Weights of a small GPT-style language model, trained from scratch on English Wikipedia: no biases in attention or MLP.
Each number is 128 + 32 x the weight over its row's rms, rounded and kept within 0 to 255. Layers, rows and columns count from 0. The size above them is the row's rms in percent of the matrix's.

# layer 5 MLP down, 224x896, rms 0.0733, rows 0-104, columns 640-703
size [101 102  99 100 105  97 100 101  99 101 104  97  99  90 101 101 108 101  99 103  98  99  99 103 100 101 101 103 101  97  96  98  97  98  97 104  98 100  99 101 104  96  97  94  93  97  99 100  97  89  97  99  94  99 106  91  97 102 101  98  94  97  96  97  94 103  94 100  98  96  89  95  87 101  97 100 100  99  99 101 104 120 104  95  96 104  89  88 127 101 100  96 100  99  98  98  98 115 103  94 108  99  97  92 103]
[[ 89 121 113 163 109 121  33 127 143 134 107 135  93  87 131 119 157 106 161 134 101 201 113 134 132 138 123 145 163 188 161 154 131  99 147  93 111 201  80 110 148  80  99 162  80  94 135 124  92 195 127 121 155 148 129 166 123 166 130  96 112 153 121 121]
 [ 79 115  95  88  82 141 170 110 136 164 145  45 163 146 119 122  76 128 127 132 150  41 109 137 123 133 131 104 124  27 147 157 122 101 126 133  75  64 118  99 110 127 188 202  59 100 132 150 119 132 110 134 148 126 102 122  81 119  82 107  59 154 108 134]
 [106  98 146 207 154 184 158 159 107 201 113  91 148  76 127 128 173 156 118 128 165  86 114  88 137 141 127 144  95 125 136 124 127  96  83  72 128  87  99 165 197 103 169 138 125 121 130 167 112  97  75 164 133 166 177 200 130  88 112 127 139 124  85 124]
 [145 152  93 114 122  86 104 163 102 173 168  98 107 126 115 140 146 122 189 130 165 121 173  78 138 128 144 117 142 136  82 101 111 152  97 108 122 127 129 198 138 138 141 170 166 128 137  90 124 177 121 124 100 160 120 110 169 124 111 200 136 156 109 125]
 [143 119 157  71 130 146  66 119 171 167  95 123 104 172 129 130 114 138  95 130 122 177 105 128 142 131 145 103 140 177  58 170 132 182 108 128 143 178  67 112 177 138 101  92  93 117 129 101 151  72 137 100 173 154 131  68 202 140 137 160 173  88 149 116]
 [153 145 172 122 106 141  31 151 111 202 124  77 129 101 133 137  98 130 115 141 137  93 139 102 131 129 133 128 103 171 114  95 121 132  80 112 188 153 106 106  50 138  70 121 141 154 130 134 197 149 114 166  98 112  96 127 112 119 108  66 135 140 186 104]
 [126  93 180 109  95 122 107  78 158 156 125 118 200  73 122 140 109  96 115 125 170 167 165 100 102 124 150 156 145  35  56 194 135  89 130 108 161 116 144 111 128 113 114 148 151 135 108 111 131 149 148 146  96 102 194 128  65 108  84 130 174 137 152 124]
 [159 151 182 152  97 134  85 119  88 178  96  66 110 148 147 128 138 134 137 121  94  96 174 173 128 135 147 158 155 104 141 112 125 112 142 124 181 125 145  99 152 186  92  88 152  71 127 147 174 135 113 177 149 119 122 153 153 118 121 127 142 106  85  91]
 [ 85 102 104 165 157 181  78 110 130 148 176 183 157 173 132 133 112  77 185 139 141  68 113 132 102 131 156 111 144 147 215 117 137 164  87 156 122 121 126 123 130 101  60 145  72  60 131 109 162 150 157 125  60 108 140 141 109 154 129 104 133 169  82  71]
 [115 186  75 101 178 112 124 165  86  73 116  92 117 136 132 123 170 185 185 145  70 206 110 144 118 137 122 120  86  89 100 108 128 115 139 115 112 156 189  93 123 127 122 114 115  65 127 131 111 135 205 114  86 114 151 167  87  81 143 170  83 119 175 161]
 [141 122 120 119  91 127 147 131 154 106 100 170  76 206 124 130 130 132 133 139 133 165 111 116 107 131  86 100  97 164 117 120 105 156 159 170 159 133 158 133  82 147 121 115 105 134 122 117 165  58 134  81 121 105  87 129 104  65 139 145  65 120 126 122]
 [167 129 106  38 174 121  96  76 140 120 199 111 127  94 117 127 155  72 112 130 134 171 125 153 105 121 123  77 109  93  78 102 117 171 142 153 112 186 148  94 136 137 182 109 112 163 131 152 168 116 121 119 131 138 110 144  78 127 107  63 118 133 157 121]
 [104 158 104 164 117 154 119  99 146 113 168 113 138  76 128 123 137 217 165 132 122  68 140 138 132 119 119 185 134 156  72  83 122 145  89 119 129  92 104 103  75 117  93 103 158 167 127 113 128 142  94 164 162 143 162 124 105  91 129 124 161 158 124 122]
 [173 168  65 146 113  88 123  78 178 141 108  89 102  96 124 131 111 101 120 119  63 146 139 126 115 105 165  98 129 134 170 144  95 146 140 127 110 134 133 125 130 127 179 128 104 165 100 156 138 130  90 120 179 139 178 146  85 132 172 159 132 166 152  63]
 [140  88 175 139  59 146 195  89 115 141 130 137 102 182 123 119 128 108  98 125 151 110 111 210 126 128 130 166 121 169 118 108 124 176 101 153 174  36 149  99 146 106 155 149 115  73 125 164 172 181  99 127 159 142 195 156  77 129 151 153 128 118 138 141]
 [173  97 120 186 115 135 144 104 166  82  70 169  79 155 124 122 104 164 149 122 112 115  79 147 149 134 119  72 134 180  88 153 132  72  97 146  80 107 171 134 150 150 155 129 161 109 149  99 142 151 122 151 166 133 175 178 224 145 102 183 112  78  66 117]
 [108 122 126 123  84 171 173 118 134 171 160 136 129 162 127 111 156 210 179 124 144 111 162 169 127 121 108  90 104  90 103 138 118 110 148 137 124 144 110 137 175 192 129 119 139 123 121 160  70  95 128 136  99 130 160 164  71 101 161 204 140 105 138 124]
 [116 100 134 139  90 130 144 134 158 110 157 127 143 132 119 127 111 122 116 124  97 120 166 159 137 131 129  75 130 168 158 160 111 104 118 126 150 190  94 166  99 119 154 105 140 172 132 125 181  77  76 103  86  70  84 101 198  89  81 172 102 168 172  97]
 [108  80 124 125 116 118  84 188  46 103 121 198 127  37 126 119 149 123 175 123 153 119 105  86 141 133 141 123 171  79 180 120 144 202 136 136 120 102  59 150 125 158  80 163  77 142 123 129  84 137 151 132 149 158 115 130  89 159 136 132 114 109  92 106]
 [124  79 125  98  77  59  70  89 161 130 137  93 121 109 121 140  83 132 121 121  74  77 126 156 122 122 126 170 121 114  52 123 137  86 146  92 164 119 255 147  95 113 142 131 107 133 111  78  92 172 180 129 130 125 133 125 109  82  63 170 133 167 128 128]
 [152 102 140  99 102  86 130 138 140  81 132 128 184  53 127 141 140 137 141 129 121 135 139 139 129 123 126 109  87 158 123 128 132 139 134  88 119 125 157 158 122 148 137  74 157 164 126  83 157  94 111 123 158 115 146 152 130  68 100 127  95 146 146  94]
 [ 98 183 133 144 128 127 205 126  86 138  94 109 210 171 114 123 156 176 135 119 186  45 147 133 144 130 147 114  98 112 178 127 125 153 133 145 124  97 157  89  68  94 147 140 193  95 128 109 155 152 167 182 192  98  63  98 178 160 126 155 169 103  92 108]
 [108 142 103 133 123 163 118  95 195  94 113 185  80  95 129 121 164  96 136 130 117 185 164 150 130 115 133 100  79 154 149 151 118 130  81 172 158 149  88 160 140 146 161 128  72 159 119 124 117  79 138 126 151 102 136 116 127  17 103 103 160 109 150 120]
 [151 115 132 151 159 111 150 122  60 110 124 140 162 162 139 130 158 130 106 118 112  98 108 127 114 127 122 172 100  99 206 134 117 126 148 136 165 104 129 149  73 112  92 129 132 135 121 183  94 143  89 200 102 130  67  97  94 130 160  93 127 124 110 127]
 [152 107 109 180  77 113 122 124  81  85 131  90 147  80 123 134 152 102 175 127 135 169 103 139 112 125 132 162 103 136  85 144 141 144 158 113 118 196 104 165 230 113 136  78 106 126 108 144  65  97 141 148 151 154 127 149  76 134  63 127  91 109  92 155]
 [144 143 110 146  80 152 133 119 141 110 141 185  88 118 142 130 173 158  95 126 148 138 166 111 138 123  84 117 166 176  94 133 115 103 149 132 136 113 144  76 151 139 101 141 123 146 125 107 105 112  65 127 200 138 109 110 133 172 154 139 159  76  61 153]
 [ 99 108 129 160 151 142  98  54 121 106 135 120 162 137 128 132  95 159 123 125 134 119 107 126 147 135 144 124 143 200 120  95 114  89 115  58 149 133  99  95 136 136 122 119 189  82 128 168 106 157 126 215 156 137 120 108 141  88  96  40  54 113 149 143]
 [120 118 132 192 186  96 166 123 141 139 195 112 138 160 118 137  92  83 158 125 148 154 107 108 131 132 152 194 139  93 139 116 130 167 134 130 119 114 111 128 173 122  98 150  95 116 127 107  74 152 165 160  76 132  94 121  98 114 137 176 155  95 113 159]
 [ 81 142 162 154 189 173  88  81 134 188 106 177  64  68 138 114 156  95 118 129  79 132 173 122 144 136 141 115 139 148 188  97 147 106 116 107 126 120 143  96 137 121 112 139  96 160 123  87 121 160  65 107  58 172 107 156 151 163 119  76  96 155 167 127]
 [ 24 170 117  94 164 107 171 125 121 178 123 165 129 138 123 116 124 156  73 130 119 127 191 153 126 139 104 137 162  87 129 141 145 115 190 116 185 141 128 105 175 122  54 158 133 112 127 142 159 108 123 151 138 151 111 181 146 142 183 106 191 119 107 130]
 [101 142 121 117 176 154 165 137 164 150 117  87 161 103 131 134 161 132 173 124 163  64 131  80 120 116 123  91 154 110 147 119 138 101 104 174  83  56  89 150 162  95 166 134 116 145 124 172  64 102  80  37 231 193 167  95 110 134 151 171 108 139 150 179]
 [148 129  89 144 122 198 200 194  75 163 125 144 131 175 123 132 119 151 119 124 144 147  87  95  94 145 136 130  96 112 174 102 118 119  53 158 158 127  51 128 107 140  94 140 116 158 139 140 170 109 139  39 123 126  98 130 150 129 131 176 122 142 137 120]
 [162 165 159 111 125  84 130 120  77 108 131  69 149  45 107 135 102 119 113 123 148 146 126  59 117 129 128 204  98 103 103  85 126 115 155 116 129  95 119 120 221  86 116 167 124 135 110 111 149  86 185 168 242 116 103 172  93 129 155  88 146 136 168 141]
 [155 106 150 196 144 133 204 112  87  88 107  83 184 135 116 125  85 203 139 132 108 117  83 116 113 125 121 104  81 112  35 170 148 121 104 114  78 150 158  91 169 113 114 107 186 202 127 149 149 109 149 108  66 135 153  71 195  76 120  62 127 144 133 123]
 [ 92 142 152 151 123 111 181  73 152 130 148 143 114 159 132 153 112 134 161 136 118  85 160 141 118 121 132 121 100 190 133 107 131 148 126  71 123  83 134 112 175 108 136 150 115 150 120 132 136 152  88 102 113  95  64 115 153 141 150 198 154 104  67 127]
 [ 78 132  84  99 124 170 100 178  77 119  69 106  97 174 142 143 133 189 133 124 165  86  69 156 130 131 113 120 175 146 206 165 113 170 164 138  98  98 116 100  90 114 135 119 121 163 143 136 149  90 149  87 134  91 144 141 193 163 122  44  27 135 106 129]
 [191 163 117 128  99 120 137 125 190 180 119 156 119  88 124 117 131 133 103 132 155 142 154 149 132 121  86 106 135 123  43  84 142 100  97 117 151 118 156 142  99 104 111 107  80  99 129 138 146  91 116 137 157 118 147 117  66 116 138  84 144 118 123  74]
 [ 98 106  82 137 122 199 141 178 112  86  88 194 103 196 122 130 107  85 167 121 135 153 111  70 112  98 118 128 191  89 188 165 126 158 146 124 145  14 156 127  73 132 122 131 134 150 130 157 110 140 173 132  49  89 201 154 135 117 100 164 130  84 125 151]
 [153 117 132 188 144 165 142 107 150 169  96 100 102 164 130 127 157  87 117 129 186 133 123 158 145 133  84  81  59 134 144 102 128 140  94 148 101 155 121 139  52 143 118 109 107 120 115 136 218  90  79 140 104 147 141 109 139 139 150 157 112 152  94 164]
 [133 116  92 126 121 156 169 142  39 137 108  51  91 126 128 127  99 148  98 144  74 137  48  42 129 130 145 142 153 102 100 187 130  60 142  45 144 137 108 182 163 130 116 112 167  74 133 112 170 129  95 193 140 147 208 220 107 126 131 170 144  98 122 101]
 [136 107  74 174 139 138 121 129  98 116  39 139  92 147 140 138 134 134 158 130 143 113 170 113 146 141 141 125 105  38 202 190 142 106 125 126 130  99 106 125 129  76  63 184 116 110 129 101 176  75  67 108 151 149 124  54 167 198 176 164 161  89 164 119]
 [164 106 150 203 124 172 145  88 141 121  90 146 168 142 112 136 116 174 198 128 153  97  63 122 128 139 110 175 167 172  94  72 131  83  83 183 115 121 107 113 159 126 126 126 177 196 129 122 134 168 187  75 125 120 111  74 181 174 102 130 108 186 215 189]
 [170 132 157 112 179  98 100 126 114 185 145 141 124 147 136 135 145 169 142 140 132 120 143 138 119 134 131 145  69 127 159  97 141 162 100 167 235 194  82 199 114 137 145 170 184 158 129 130 208 176 163 111 207 110  94 137 140 136 191 121 182 119 130 116]
 [139 216 150 184 175  85 101 168 116 116 115 168  89 194 125 132  92 135 100 134 166 171 109 167 140 124 135 137 104 134 111 148 160 158 155 142 112 145  82 103 122 157 151 139  64 109 121 131 138 121 157 104 107 101 148 107 165 110 112 100  95 146 124 142]
 [100 105  88  93 113  82 153 134 131 108  81 151 106 183 114 119  99 161 137 134 123 159 109  80 118 128 130 127 110 128 203 123 150 106 142 150 108  92 156 175 121 149  95 182 127  93 119 130 104 134 135  92 141  68  99  66 154 164  61 152 104  84 144 142]
 [131 128 158 121 128 155 173 127  88 154 180 179 100  75 128 122 122 157 121 120 112 163  87 124 138 128 104 156  95 127 100 120 122 113  99  23 166 158 133 170 144 113 104  81 159  76 115 147 166 144 120 121 110 123 217 129 159 138 135 163  52 135 108 103]
 [120 163 103  43 103 187 173 138 192 100 132 168 130 163 109 141 159 170 162 125 125 128  58 163 122 137 116  80 143 119 101 177 112 140 177 135 101 121 174 147 178 131 129 160 108 102 127 101 121 110  96 156 166 134 180 104 128 111 168 142 121  53 147 104]
 [107 165  99 140 104 170 166 100 130 164 147  99  99 173 113 128  77 180 119 116 113  99  86 124 128 124 138 154 118 174 157 113 133 136  91 175 111 163 105 112 149 116  81 142 179 169 119 108  93 145  63 191 174 103 142 125  85 151 103 121 139 155 102 134]
 [109 109  60 173 131 136 121 148 134 113  70 123 168  81 132 124  69 101  70 134 101 130 201 119 152 119 153 105 105 137  88 159 102 136 132 107 154 122  98 122 126 102 192 115 126 110 140 131 136 207 176 181  61 126   8  77 121 139 120  66 204 127 124 151]
 [120 125  64 127 124 106 181  73  98  86 196  67  96  69 130 129 152 193 151 133 151 179 121 147 108 121 166 101  83 145  76 127 149 142 142  84 108  92  70 107 222 152 117 144 105  88 126 183 128 117 103 211 115 184  49 120 147 123 133 163 116 175 109  97]
 [ 96 164 144 155  92 140 153 172  95 178 214 181 148 106 126 134  99 130 147 126 124 126 187 108 136 137 114 122 111 153 161 120 140 139 200 151 110 128 139 126 116 116 134 171 169 125 143 108 124 114 115  99 152 115 192 160  85 158 147 107 174 156 201 213]
 [ 93 159  90 169 139 161  83 146 140 145 148 153 163  49 142 121 143 185  76 133 144 118 153 122 132 116 144 120 159 101 153  66 135 140  92 121 133 121 120 130  43  92 119  95  61 148 117 126 140 119 157 173 114 124 139 134  56 149 128  23 114 196  96 107]
 [137 127 149 120 121 183 157 154 171 143  94 167 158 130 142 117 137 111  54 110 175  99  83 214 145 140 139  85 167 147 174  89 122 173  62 164 110  62 122 143 152 137  88  53 178 162 136 135 127 144  88 111 126 127 103  66 103 157 119 140 128 139 157 152]
 [119 100  98  93 126 194 210 149 152 158 103 175 148 161 135 130 179 150 119 111 171 114  81 109 173 128 121 110 148 128 119 135 110 145  79 151 147  62  97 131 151 101 147 117 177 125 154 135 145  92 125  97 110 132 177 136 143 162 175 140  96 136 116 150]
 [141 113 111 121  54  69 158 130 147  82 140  60 136 124 118 127  90  88 111 134 120 145 105 144 125 118 135 155 126 205 104  93 120 144 151  81 245 150 120 104 154 121 151 181 174 115 113 146  93 124 145 117 143 147 133 143  60  85 109 145 117 155 113 136]
 [162 118  77 129 109 112 105 118 178 180 150 111 108 131 107 121 105 143 133 116 125 131 191 129 138 117 128  84 121 129 146 124 127 134  76 156 123  49 139  62  96 133 167 128 134 142 130 163 122  77 123 113 248 146  96  49 174  86 116 126 118 150 135 144]
 [ 93 138 124  59 102 129  91 134 163 129 170 113 167  68 131 139 146 159 216 119 118 156 193 184 140 128 140 146  94 154  54 151 126 163 140 140  56 110 120 137 146 171 149 168 106 120 139 161 112 148  81 130 126 146  83 129  89  82 139 125 163 110 140 116]
 [142  77  71 156  96 124  89 114  94 134 137 119 255 172 146 132 150 142 110 130 105 145 125 119 122 113 110 158 145 126 154  88 137  81  94 101 179 124 103 138  42 110 126 175 118 167 130 159  92 168  96 158  96  87 119 133  71 151 144 127 162  95  76  58]
 [150 119 119 166 121 185 130  60  80 143 140  82 178 117 131 121 147 205 210 134 146  79 106  75 122 133 134 132 125 141  99 118 122  90  37 123 130 167 155 131 213 152 133 144 108  80 112 159 166  92  88 132 124  95 135 113  89  69 115 158  84 159 122 114]
 [120 118 133  79 141 129 166 155 105  85 215 117 117 196 124 132 161 130 138 125 112 157  97 183 116 128 133 104 118 118 190 157 141 132 171 186 144  60 164  79 124 154 133 151 155 147 132 121 133  95  94 164 114  94 153 193  84  84  80 194  86 147 127  73]
 [165 150 110  85 137 102  84 147 115 120 104  64 178  96 122 125 177 108 160 138 136 179 119 131 114  98  91 150  43 145  59 192 105 149 124 127  64 127 121 146 137  84 166 113 100 112 114  85 179 101 116 164 144  68 174 128 121 128  86 127  73  97 131 122]
 [149 134 116 105 149 140 202 130 109 113  75 119 125  95 123 135 141 134 132 120 149 103 168 140 127 116 120 149 112  58  95 106 159 166 143 138 134 106 127 115 209 136 117  67 114 128 127 130 178  75 102 160 119 121 121 132 144  85 107  93 211 132 120 122]
 [ 91 104  99  81 138 162 195 172 106  98  90 159   7 186 124 129  91 160  91 124 124 134 114 160 141 128 125 112 139 123 127 180 114  98 101 132 165 127 127  98 121 135 131 123 113 142 130  87 105 143 135  93 150  94 140 151 145 177 117 128  83 118 124 137]
 [117 115 130 128 159 238  87  64 142 159 163 169 130 169 138 120 148 138 172 140 161  82 100 116 139 122 100  86 135  89 171 116 116 117 115 126 226 133  86 119  81 131 158 116 127 146 115 143  99 133 108 115 160 151 164  44 126 125 159 105 114 169 137  99]
 [169 150 153 152 181 155 130 136 230 122 161 145 128  69 121 131 139 146 150 133 142 172 105 153 122 138 133 157 134 157 108 100 135 169 143 139 205 130 118 117  96  97 126 149 145 172 126 109 203 168 112 112 133 109 129 114  98  95 131 140 171 148 153  98]
 [ 74 141 125  96 165 127 135 133 112 151 145 139 134 123 120 134 105 145 137 128 101  49 123 133 127 144 122 102 181 147 176  99 112  93 157 184 114  89 152 104  66 112 133 179 175 127 115 146 113 130 103 114  65 124 145 135 110 103 113 118 117 104 101 107]
 [160 140 141  97  38 142 206 157 157 175 140 154  66 213 120 142 151 111 126 138 113 211 118 149 133 132 152 134 113 117 103  85 135 115 121 147 180 124 110 138 208 114 150 144 187 120 125 118  86 112  79 144 177 122 114 163 220 109 144 157 126 145 137 145]
 [101  64 121 140 135 191 145 110 117  91 147 200 112 116 133 128 168  91 112 129  48 143 115 108 135 128 121 103 134  93 144 144 118  96 128 115  61 145 141  73  83 210 128 108  71 132 118 107 130  98 117  58 129 127 117  78 106  83 114 104 145  94  81 164]
 [168 176 127 124  81 114 129 113 145 131 122 176  69 182 137 130  96  64 124 143 137 105 155 116 149 117 116 106 147 160 152  65 134 102 129 100 139 126 124  46 138 164 123 133 150 114 138 106  53 151 126 127 117  93 185  68 177  72 191 196  88 153 112 143]
 [192 110 118 188 188 113  93 162  86  87 164 135 129 124 123 145 109 161 167 132 138 108 126 100 141 117 177 160 114 152 160 133 148 102 116 126 184 155  64 145 137 130 163 169  75 118 139 113  98 184 153 121 166 174 138 152 154 165 178  43 186  92 121 136]
 [116 110 145 115 162 107  91 159 107  90 110 127 145 146 146 135  79 135 133 132 118 126 129  87 122 130 120 100 133  87 160 145 124  84 165 177 108 125 111 126 146 108 162 123 142 178 129 158 169 130 214 190 177 126  89  97  83 156 136 140 126 121 164  80]
 [124 188 179 164 121 210 134 137 116 120 134 155 161 127 120 149 159 109 112 127 129 124 158 139 129 143 116 100 149 122 215 125 135  87 135 121 176 120 174 151 179  98 119 131  55 162 147 130  80  91 112 133  92 168  96 139 118 170 160 117 121 128 174 123]
 [105 117  97 115 130 201  97 125 146 137 164 183  90 178 130 120 120 110 159 126  88  99 162  88 136 127 104  90 173 140 177 178 118 106 156  86 113  33  74 117  99 139 100 171 155 132 119 115  66 127 140 160  47 120 134 127 173 191 149  42 175  72 132 125]
 [ 98 144 155 124 184 202 174 144 135 179 165 209  99 106 129 125 112 133 123 138 111 137 118 142 118 140 114 168 155  79 129 130 129  92 137 136  92  94  94 126 122 157 127 123 157 153 114 126 193 183  60  86 126 149 121 159 131 101  90 113 125  84 128 114]
 [119 146  99 116 103 124 173 102 126 121  95 132 159 163 113 139  86 141 146 139 164  75 180 131 126 125 132  78  82 146 157 118 104  82 122  88 157 140 104 145 187  93 152 111 126 166 134 104 139 102 144 150  68  91 119  76 187 161  98 170 124  72 159 147]
 [137 101 141 126  61  74  82 153 141  96 166  98 108  94 124 115 109 131 114 134 108 112 140 118 157 125 131 122 136 164  99 127 140 178 100  97 140 179 113 148  43 116 134 139 182 174 122  93 129 163 187 143 147 133 194 115 109 195 109 153 129 102  71 164]
 [113 147 175  91 130 179 132 127 146 198  71 131  95 169 127 124 165 116 146 131 120 150 138 113 145 128 139 130  95 105 101 211 104 127 123 109  78 116 154 130 125 137 114 141  70 111 124 113 160 150  89 153 166 158 175 119 180 132 146 169 123 144  59 140]
 [125 115 160 115 160 159 127 113 140 122  66 153  80 163 130 128 115 171 132 132 125 143  87  60 143 127 117 141 145 101 233 122 129 113 123 172 112 139 126  97  79 113 112 169 143 105 123 111 145 170  96 170  77 125 107 110 155 182 149 140 161 124 120 121]
 [134 114 111 139  88 153 109 167 120 114 104 137 130  95 141 128  85 107  81 122 172  93 100 117 138 115 123 149 109  96 222  97 132 159 139 128  80 156 178 177 144 128 135 157 108 139 127 129 100 153 105 182 131 140 111 118  70 158  94 149  70 135 141 140]
 [125 123 125 137 175 138  63  98 204 157 154 104 104 138 122 118  79  85 117 119 100 132 110 174 115 124 125 133 135 179 171 109 119 141  81 121 100 125 190 125 101  72 181 175 131 117 131  66 138 167 152 115  52 114  77 132 156 141 120  50 123  41 130 182]
 [125 125 173 137 158 102  69 165 171  70 173 145 157 128 134 134 134  99 144 132 131 139 152  99 134 128 117 183 167 160 132 188 100  95 115 141  71 134  97 201 140 156 132  93 156 150 116 139  57 125 150 139 135 130  41 197 163  99 126 146  80  98 191 172]
 [145 166 130 163 165  95 131 189 194 128 160 110 160 121 118 133 110 110 134 127 149 123 139 129 119 129 151  98 119 105 103 200 132 124 103 125  98 140 105 244 157 165 168  93 229 187 136 166 187 144 129 156 159 128 177 111 103  48 108 128 140 194 182  94]
 [ 89 119 146  90 142 154 149 120 129 141 111 109 142 128 128 120 117 116 155 126 159 101 105 146  93 117 125 167 107 109  98 113 144 107 109 132 167 122 138 153 150 160 131 115  91 126 138 114 115 158  76 195 177  99  93 183 106 113  90 108 126 142 163 144]
 [137 177 108 150 112 107 155 116  69  75 119  88 128 166 130 118 128 167  91 125  53  96 153 133 126 138 142 151 143  72 101 182 134  49 213 127 170 128 167 139  96 162 117 125 164 145 135 134 115  67 210 191 165  96 202 159 165 140 128  98  70 131 111 164]
 [130 129 138 194 124 133  80 105 147  61 181  53 174 115 115 144 133 106 162 137 108 123  98 203 131 137 108 153 131 108 156  67 124 101 137 176  96 143 160 103 187  79 146  77 129 118 119 146  99 165 130 128 153 117  43  74 141 108 162  35 106 142 120 134]
 [ 78 114 135 187 114  95  64  79  82 136 158 132 141 140 120 109 122 185 136 127 119 109 222  88 122 129 140 163 116  83 138 153 127 109  99  73 195 156 103 130 100 121 121  93 181  28 119 152 123 139 109 104 149 127 105 125 106 138 109  66 123 105 160 141]
 [125 140 151 195  92 134  95 127 123  64 158 132  76  56 128 122 123 114  88 135 107 110 172  79 110 121 128 126 137 141 200 144  91 111 140 121 165 127 137 135 118 104  78  95 162  82 127  95  78 104  46 169  79 134 117 121  96 112  82  84 119  99 162 124]
 [118 199 139 142 157 125  45 118 141 143 135 127 181 143 123 129 101 155 102 138 148 134  90 121 118 132 123 132  59 153 106 120 112  71 121 109 110 145 157 153 203 114 130  85  81  71  97 116 124 135  89  79 153 134  81 127  69 221 121  42  57 176 124 178]
 [131 134 105 131 174 116 129 158 152 167 125 102 107 206 130 124 134 130 146 128 183 174  88 134 156 127 147 115 138 165 105 140 153 128 159 107 118 203  96 227 100 150 185 179 128 170 126 130 132 145 137 111 133 164 140 106 177 163 158 102  87 104 127 119]
 [168 146 121 168 123  43 120  96 111 122 145  72 125 146 131 123 170 139  89 133 112 142 185  66 117 132 148 148  92 112 138 103 135  97 133 152 180  32 160 106  39 146  99 124  52 117 131 113  92 148 140 158  58 101 151 138 126 158 159 164 167 121 165  91]
 [139  80 131 100 141  72 129 167 153  52  88 138  84 190 121 120 182 203  94 129 126 168 118 164 132 141 118 151 142 129 116 136 103 149 131 176 193 152 122 146  56 166 153 206 179 162 150 167 132 131  99 102 137 136  99 110 143 112 130 159 125 148  58 149]
 [199  82 122 168 122 103 152 131  79  63 139 106 152 173 124 118 133 160  78 125 168 163 108  83  99 114 109 114 159 148  59 142 128 134  90  45 162 201 110 172 121 104 163 147 170  72 123 121 163 154 103 101 110 131 189 165 143 126  99 122 108 124 124  85]
 [104  58 162 138 126 128 101 104  88 100 135 121  84 174 121 106 122  89 139 130 105 156 124  45 134 139 121 189 114  84 213 200 125 105 182 130   2 169 149 110 169 157 147 144 133 102 130 150 140  88 104 145 146 125 123 144 200 130 139 110 146  71 126  79]
 [153 113 149 140 112 153 140  95 101 154 133 136  58 167 122 132 136 101 150 116  81 120 170  79 141 127  97 111 128  84 103 165  98 140 146 205 105 123 131 110 142 155 141 102 106 170 139  75 161  64 138 163 149 112  93 151 124 168 145  83 150 124 158 166]
 [154 149 103 122  61  81 134 118  82 123 148 149 147  84 146 129 133  92  98 136 152  95 186 122 127 126 129 197 204 103  47  55 111 152 105 166 185 158 151 145 145 132 143  88 124 107 125  85  72 127 128  81 216 126 124  99 101 169 112 171 112 141 113 135]
 [195 120 119 168 171 119 158 150  90 122 141  84 146  88 136 136 146 123 113 130 127 138 157 135 131 127 184 138 128 143 194 115 166 157  79 132 134 178 142 133 132 114 109 150 187 136 146 112 119 177 116  79 125 161 115  78 158 127 162 145 130 133 151 154]
 [ 97 121 116 136 180 167 175 122 133  69 109 140 143 165 135 124 143 124 189 126  83 113 111 163 128 132 159  66 134  93 109 157 108  85 133 158  41 194 160 147 132 158  86 184  68 130 136 141 125 146 205 163  78 141 114 107 127 132 168 151 156  78 129  94]
 [101  59 140 149 149 154  57  33  85 124 146 130 147  88 133 120 175  75 119 133 103 115  90 112 140 130 170 124 142 113 127  98 128 133  71  94 134 181  81  43  53 110 106 181  63 152 135 156 100  62 161  85  97 139 136 120 101 110  99  56  79  79 144 106]
 [ 66 158 116  57 158 135 149  96 119 143 101 127 126  96 118 128 116 112 163 122 157 156 199 122 112 118 141 144 157 140  69  99 115 138 148 125  56 158 154 139 106 106 108 110 119  34 130 186 131 124 118 141  81  88 162 138  99 188 127  97 138 199 102 165]
 [123 138 173 155 138  98 113 171 133  78  87 154  99  94 128 110 181  69  99 125 145 140 118 120 124 147 117 153 146 122 188 156 154 106  76 105  46 142 150 123 135 175 157 126 135 136 132 133 115 148 165 139 143  94  88 138 100 128 121 161 136 154 127 136]
 [128 134 121 119  94 125 106  99 134  86 210  92 163 160 141 121  92 101 116 133 190 113 131 172 131 121 122 114 144 107  85 133 136 156 130 150 113 128 148 147 153 142 136 104 225 197 141 132 187 132 157  79 141 126  88 137  95 157 121  89 109  92 108 103]
 [ 98  97 178 112 104 120 132  77 128 138  92 115  95  96 139 135 133 198 138 117 145 107 104  96 117 122 135 110 179 116 178  94 144 202 168  41 134 152 152  62 161 135 159 139 152 126 140  98 138  83 179  92  77 141 104  92 138 180 159  72 119 141 114 146]
 [160 131 116 166  82 137 142 111 164 151 120 142 153 150 128 140  83  81 130 120  84 100 176  66 124 126 105 165 147 142 144  79 122  94 139  90 112 104 126 115 137 133  94 153 182  88 110 156 128 105 145 166  69 171 162 132 151 101 146 174 187 170 146  98]
 [192 163 132 165 152  85 140 180 105 166 124 125 136 168 134 129 125 109 132 115 205 127 183 131 149 127 115 122 109  97 157 123 142 106 114  80 136 187 115 172 178 102 141  60 166 141 134 111 127 180 102 103 151 172 156  88 167 161 103 159  88 139 113 209]
 [177 144 140  44  81  75  98  71 106 117 142  43 118  69 121 130 131  59 136 127 163 156 180 111 116 111 145 171 110 129  84 134 125 166 108 121 157 113 122  99 121 161 116 102 137 108 133 176 170 127 188 156 110 107 178 153 115  91 109 158 135 104 146  83]]